Each number is 500 + 40 x the weight over its row's rms, rounded and kept within 0 to 999. Layers, rows and columns count from 0. Numbers have three digits each. The size before them is the row's rms in percent of the matrix's.

# down: layer 2 MLP down (transposed), 1024x256, rms 0.0611, rows 184-230, columns 0-63
# up: layer 2 MLP up, 1024x256, rms 0.0611, rows 185-230, columns 0-63
down184 101:504392467449485560527412479483510480557526516493472511479512514517495496533470538472397422479545450509456522457474464637571571537509461516421494482489557517449447461527551546443538516456578489
up185 099:470530490573547445531549557538513445503537466449476554477482456544496479534501504581520488523454450507553514455469506460507504529536533444534444546500536540519502493516544491531463497480532516
down185 102:484554514460441470482507471501495510490457522540477472479504542487470495491468523411466556514469518453507508555522502532442515476463464586518504435552497516487420465496435510493495516534522499
up186 096:457501506455489479529458432524528526495456560541502568516566576541579462509508551602527470504450508554563569448551485498520395530508513481547470510539475527465458540445535496466507549495553510
down186 104:533447450427543523530448475504453531525473448490486488507522513475495545552470467486534565550502458500480504562547547490506580448472473555521482442529514596507475490495470489496496445504454523
up187 102:513476504460559485552533468531444469498484463501461420463473579537487493507494481475452486496498506501532449440463535540611563562524538463532493551422543517542491488478565528466565482547441481
down187 096:484510449552460514480497502485568503481456493521496555495536440494513542476572515564557507526507511468479550553520494482415434504477484575500498448544474521451497530513466458476432519456535478
up188 101:561398512442486565445490476476477461478520489525502467545496524553484394485506462505541528518496456529479589460562490490538511544469514477448490498440436507506573420459411445555540566512499494
down188 103:492512433491500449526479500559469561525545533473473467485550512460488546544536534550463478448533606484498446561491522476438523495561500476559582523601565493493389572484547515475466463494497512
up189 091:460514473534550540552488529501534453422509518510492474510472477478588500533451440474500494503488470442483516497476545455484495571480535526550447530430542509491534565458446496458513583548514451
down189 095:551454502519496438532544488555505508527465505539583548487529510540500539473482479495503583500510488477541502497552457533500463505441460432442501537619463498536484420514576455519526473470451507
up190 097:496451531455460501478515515448560491533513531520532565487516572507468501454539539515544380508501528537435542526549437430513542520471504399505522481508494545428441540531556498509473533530601563
down190 102:486523499542570496512531512565430466472495485514443427510434436467536455532471484517477553500502549480478507487422496577474512466466443585570449546518488406535458519464459512499430516473489486
up191 106:419565482536513497529546485438435434475468470439498544538486488486456516454524417519486469588551479476584487458522528483453481484529472531470492478462475512491428482538466530434490452528502515
down191 103:594425485527494509493506498523530503490556562500496485439503532529572521534430553491479509401430490483485513578476470532537523528500541462545485491562531477497591535456558545541478553527508457
up192 094:433498468570523554526479471436525510424523501464459546528562452499545466474463409502461557527500403517461506561558567511529494507508497494382475517525497476555510531480482523561498558552523533
down192 101:549431494451503496505519522518479513551478546505552441486526536477505522507507542494463458521557544481549470471422482443445493495471533540608556473478409517413462501460540523410490462455492459
up193 104:410486521526521569502533549423540519526544473502487477407481536506504553481446493517514488541452480505525515468416547493464438528437508483463512533497518511489518541500486480427488493531559450
down193 101:553469471510495413483529444533401485439479493519518567584559430542494499482557478493477507437547485501472528498577461489516571512523477513504494466536411501521468473523529513510532542514429587
up194 093:525511503464522442491516485473468451459508592533444504492452430560470461534509490562513487526415461487521548519457504371527510487487468473502490499573559448512543532511473498504557555500511466
down194 093:444507531487470513517539500537491520523495394472579463519580578475520534480488516464467527492589586521494463487554462617426501573437506527477544495424441530507456508456523475499440448501511534
up195 091:434581535456484533516563493443479499439484506466546456525488535539535524554492457531514465478577540440427578534474490429490414540468528441492531470561535559505517546494467441490448522488447471
down195 100:469466499494470459508504511513527475520463482524398575500493390476501531497497495521531529464495514480558452470465459551495509478528446489506439532444475440504537439528630549498528488458543524
up196 113:559473552483464550458558467422522542493503477473534474569506505476487507511528523511501484498430576517483480601535537368499466530464576501508485507608514477454534515467563534516507535528474483
down196 108:431537472500436437478477563494452456468506482473411516440518484466515460506497418516497493446557422509514494440455420582522509507545462501558493504411498439548426482514456488420466430486502546
up197 101:457475521552566478561484458577495515482456543486542501496483505548540473509446540503468476565529439486525514519520482477458517474508541566468456516516453465462485450529507477488514501454489504
down197 099:517509467454443498476536545461532494485526493511488519497527554519470505523511521409567529530439530504538495418483547556521485549468462455533519423503509480561482605492487528492483470525494490
up198 101:504472612525434486451539524486563511465555482542463555485428482468520550495495527494568502546508569448522465426532462518509522531481505490491429426490492543465498551483536494529514488462487434
down198 101:468479461442529514514452434547444475533450502509556431523501557541486498534531462483435521501486446516464542516474512524476495498501460497480509585469485454529545465525495527503526497517508542
up199 087:526506445543405549524494525459514484473496485451538597494441521443465527505558440469502532543476491561415499427546480558454474524463459500465541498454536496485488523564503477491456522542495539
down199 096:472442515445581499496436501539483508567457544516495446482556443521563523471466569541473477469540532517578548528459541440486561515552475547511428508551426539490453419458523541512483510490501456
up200 098:516575498422535457455551538559531576557504525492511519495527489495537494519462587574570491508447569536440512529487448462557520513479506467502489417513530473495480528468490442481494463508636478
down200 099:498443528510486561536513536510472518417499493475473511525461521529534517465531483446483500465579412492534477536486509536458493483511528564437412498467439553527479494531511544517474532565369507
up201 088:488495522470512489561500529485497535485551456582487479553467531577508478475464440483524529450552579535454552503507517518466530500558527606491438474497485471566543554476522385501475534557414563
down201 097:507504470481428452450484460536514431536491504413509570485495464482544552504528523521467478581469453377570469529464496488482510512494471386452443528499476510426326502489464596491495529478546491
up202 109:487545513499457550547500533437492449441494555497553504490553534406494473464544469557512442464543512437480468491524554470446550398515491476498501461546490521440544566517501451490492514464518437
down202 103:497446490491512512483533442529485535541458516501468507485469484550460466500434550499515551547464537556501495529464437529551475555515499562518518548461495460530486408519526541528475479517449582
up203 099:445543491479528479521521374478584478501504546474481491486470467530535541524528454490509590469486566507543531527449480539542495562508494508508479431508481484525425468530489493447543597500490511
down203 100:522407508538474512485505607493441506476490448499526526510509523446469524489453499562510480529503396469501446476548460429433558480481474507464543542562464526491574521470495517544489419454466503
up204 090:448524537434526520544461435488499540494489502473533499478543526542553501446436484486514519550520465477455599489501488465476447508461514440476483414555516566576529506447502472489491494542610507
down204 100:517466559482543439505477494530431490507478508522483564487443431422535501521501468472548505553478531575430501509470472571532538461522401505449538518441506535485521473428472520496507490457478564
up205 095:442564478501539524472551403449564538446478475486525542430503460569562481565487481502454555601460495496485558464557472462483542566499525494448474554506437481480568430513471472470426547438545443
down205 099:515446476514502488526447513496451442507522484494502421496472541515475426481495487470469541455520477463555481521445441504547482511480516471536516454500509463523466560470512491455573505507538525
up206 088:481474512493446579468480544464488455516500482534549536535502537536488453440529489496527516454521565460543514501529541483519486517459554512486519544549537568479566506497495492550475500509540593
down206 090:506479475513536422544487442551556521457480504467501452502490453480454559561484506511472511485436473542480510483468462489496552461538480446488526465498439395558505414490544485455551482485508439
up207 107:509573479519485523428541510527495501484538554530453486481520541490474523481508422519502466572506504511465511497520525433547500488397465423403487518503445531545442546571413559518523473558413531
down207 104:507434537506476509523459557486529520510450466476529471469455432530521463561527539469467524444509470498495500497487520593493504530603529519526563456452518458517512509460566482475496537494550488
up208 102:471527542484427542506475490485588502561485543444496479524498502561581434522517480473471463603517426533534513532469546406518512495449552519509513485554510463483528483507413531505510560477520523
down208 104:535489452513512478517525497509456539488517431573568525483540468469509510495482471559496488468448568470390486472527456568466558536534452533490481557564446570551485466486565530500551405526453446
up209 094:537515485528476508472532543452485437544520523537475501518490519421439558493447476514525530480488483525482515511604501505502539487510484462527480554497452510420467525513512508481526516553472553
down209 095:476510505472499448553481445561526550416512475478551508499517473567546475513559505480440470484511492505482494484459467505484495526440491537478530466535524462584554479527514546539508440457546497
up210 102:522480522509399563430509548474532484520529495500479557456399468471516506481509441503557511471515516542443455495432560482533448486488449528478421477492482583493419549524519474450418528490478567
down210 099:438497481501601441556495395543440503470445510482519457523574506536479462497510545512458482536531519483520565480565465540509533517466491479521529482487446477494575455481457562492570470479505463
up211 101:494545541493463460464453538486475478472533493474479531536477493522515496445522518488550493480472483482516494572581546447507560489424511533522516532524538481433531467543600497526542488520548517
down211 100:483468485486531533473564474521534524518468501529508477532510537471475528562499485543475451487502563496502515436450484541486504495556468474509554489507454470560462558459457539472452494494450495
up212 108:510505583477482513495482514526486567452472480462616450483488495633567406524518531478515486525544482518578509509552467485466442489518574581481500505537360506482479518466461512465532511473560470
down212 105:458472486504492531544499496504495412538524585533450593473521479435439456495515521485490518451488454464458497492469521486529604515408437479487467568524577502495569477540505508521546504528475522
up213 106:527470498542417505471462548551516507489520493518478517488505501420541531420544463486619508542525506511572466443414483471488475576447458556527485504496528550506505602447455506478496472484539513
down213 099:479522514488582449495572424477463494499496478464525477516500465584475454534414508474407523490455517499416495536593549562479513458488527441407520492546454475512467396578575490502511526520451460
up214 105:473484506515560507536484544493521493501454467474507435488593578540510479529485488506536490490575494515535547474564444444547506536549590456450522533549502512508558458427434533497497503519524520
down214 103:525471513514434468484494428528491506529517539497489564544456420423529539530530484535466560496424510479522502510448529588520512508500456528561473503522512511471447522475580542510531501531511462
up215 110:428517504459516497436472488512534491441522480477544509481507478472501422492497503461401476426537452506433527440549618573544461531509490502442525498474462492536482466461451481525591556543514496
down215 105:611464502488506486518484563483525465501514521531540460542487509492563501496526464537522488530537585531528500507465481401428535503531471534540505500481521518476520559504586506425464467520482506
up216 097:503549507406604477530509456527456534444480526472570495477473540452499506498523505461498536490585432479487507455434516511475556488559479507416402490430465525569512500511466520450501606495506530
down216 103:516463479515378529475497546480508478502535515510465515465556471584508536516405503550497539491437512523509467480551497517548506510469512440601540523544541453420469521478495465555488413453466495
up217 093:522562495482449482532489532479588536499515556496514487519538511513439555477509516527494497496440511489521479493530520496525479491469461464495499498482465464518558582538488491515571477542487487
down217 097:519441519525523483465507502459433497539462437479518538490461455435534528489481502468507475545524502509458500481455531458481456482485488529506480510524549551467424408464502482489494490450494535
up218 098:546513517520517490504547508485473461538522518473495551565544529561494535543514484574519445500473541504578602542498492456525499524399498460517542557565547521478453531446541514534431595547470538
down218 102:446462498492468518422459502501528508451437522554484489471506468414495474489479505455432503505491479449489414535501488533489516447545490586495495483478467505491451505528452559457506386454614415
up219 106:531525524459434545421474579484539519529491466555500482473514543570468530515474474545541541593546491510479566557520577559437463453577438519505448501506466550490449547507489527491519511536490491
down219 104:436507495530519478565482427506463454495558529459518543483499462480534505419535516487494463446479501504481437444462435475543531474470510485480554469496532478544518469512524486474481472414515482
up220 081:509534458526442490529472412527532500497435535464560530472510511494533507502518529562508480495480482520524607489448530430569491531521520480544476522501554529440442525521510483533497524536511532
down220 093:515451512484546540457508557483533483472515460567387506524508484547474565497549490472478532520445526490502464524562483551473491470519470534463508450478499441489566450499510516522430466496496491
up221 103:482497509531516539527503549449576471530552550549498520483499515504548524500506506467418479596516450480444524487441480520409511506469509484542496557531484473476513475500528494495495566444544556
down221 103:464511505479466486462510447507417467495550487423495526512546510519525528543495496548559544443477562513559448541560485487554485499501459518451561443533493521556570537563472515482532483525491451
up222 102:477490558490534467497446451506582545416508479505494511498471466565525493515448480503521528517576452531595541554551595483461500526461407493470537518472502447544505435523442508447549570470475545
down222 101:569527442485531488509501489415416514523483567447500511532588554452471493523519485534440486520422521432416496462453443534497478448510523464502470489543516558489489596468527488506433416462548461
up223 100:492538525545568527490440524485419458498466503530467486452450492507549458532530492505513492557529419488529502487487501499479410515508485475458481466491465494551444569386476525418495556442510508
down223 103:545442451426451452512609530470545510556550521485553476498568473518473458502499504466475491468509536585485526483490513468567592496460527486533468543489539528429493473532485482539539521480490445
up224 106:490536487523494534527542520499475491484593520555451479466522491497493495432538480510494456513521570452472556472457529437507485482558524478509422502491563486473539542497466465566549508420513543
down224 103:486434528509472495491453511509546555524427487498541499477477499527454487549486524492504539485516456508524414504553528559440552523505491501481581470529436486561451503493552563452498536553458481
up225 118:551570513516474510484576463521531541415497562538519526471554539492506468477448538548523509510508474458424514495506498449459503523513467445486565557524460528479578629510509468451497527497467511
down225 109:429482533478464508540492547577506554499454485532510429460516509474453450525507536501484471510526508469500415478513431523522551493545524522506470470486499534574460462574543519535527458508456513
up226 103:490478506458499440483482507534502457528503443500505560458488483450492523406482489518536537501526471528458514495536534432514545570408532490514507501567432545511549469450576492417516440555501573
down226 099:512517511518509524456524503463488510492465507461518449526461485517452557558536490502487473501466490488551482493499441577470457427571445535471552492465571486477434526528403528560488549503513457
up227 095:515521511496443474506416476484534490501461530453509512540511453532504469492442630514541482498418533538538508501473490457473557509510556537465486472468513501495568565481533441456557466581551483
down227 102:469426484496544517511566560504515498458504458504496532487525484503477488458562470472499499485554488499498493527552489546520497548446445476444465509558416507439404467533498534509478532460478500
up228 107:494458505511506512543526535544520482493542475417509463403439450434533467496543559513573426497536541477414561480459464515460556499466422433529571498467477515503498477492519502528567446531459457
down228 102:507569472517477503476450513501484519498492552540476528537598532572466545466493513457416517492472429538607461482554581476533500528575540557521406530492470481443462519534486508517435581462511486
up229 091:473515563545471442479492486477496461433525512483494494511446374477535460473565556469533451514586524467510470555475551547483549516463452478547522470477503487575460488441434540429583483530521475
down229 094:487496471537509532464546519484528529526464527528525488508565612516476483486398483523542586470414480522478550494504493473462471426545559505474508553512471508433577562539504476537429590503505520
up230 111:540501496478459493508495525516488555476525491513553550461444490483432525495532521454439521529509425494496553525498566501434561512479433574461538547456430512562455437486520403511507492525545446
down230 104:413496497530532520479501496515523457514551512486438514535550491510548499485505461503556510493482556515564428522490425559551518495534537390491505481528534502472567500483484537452497487452469495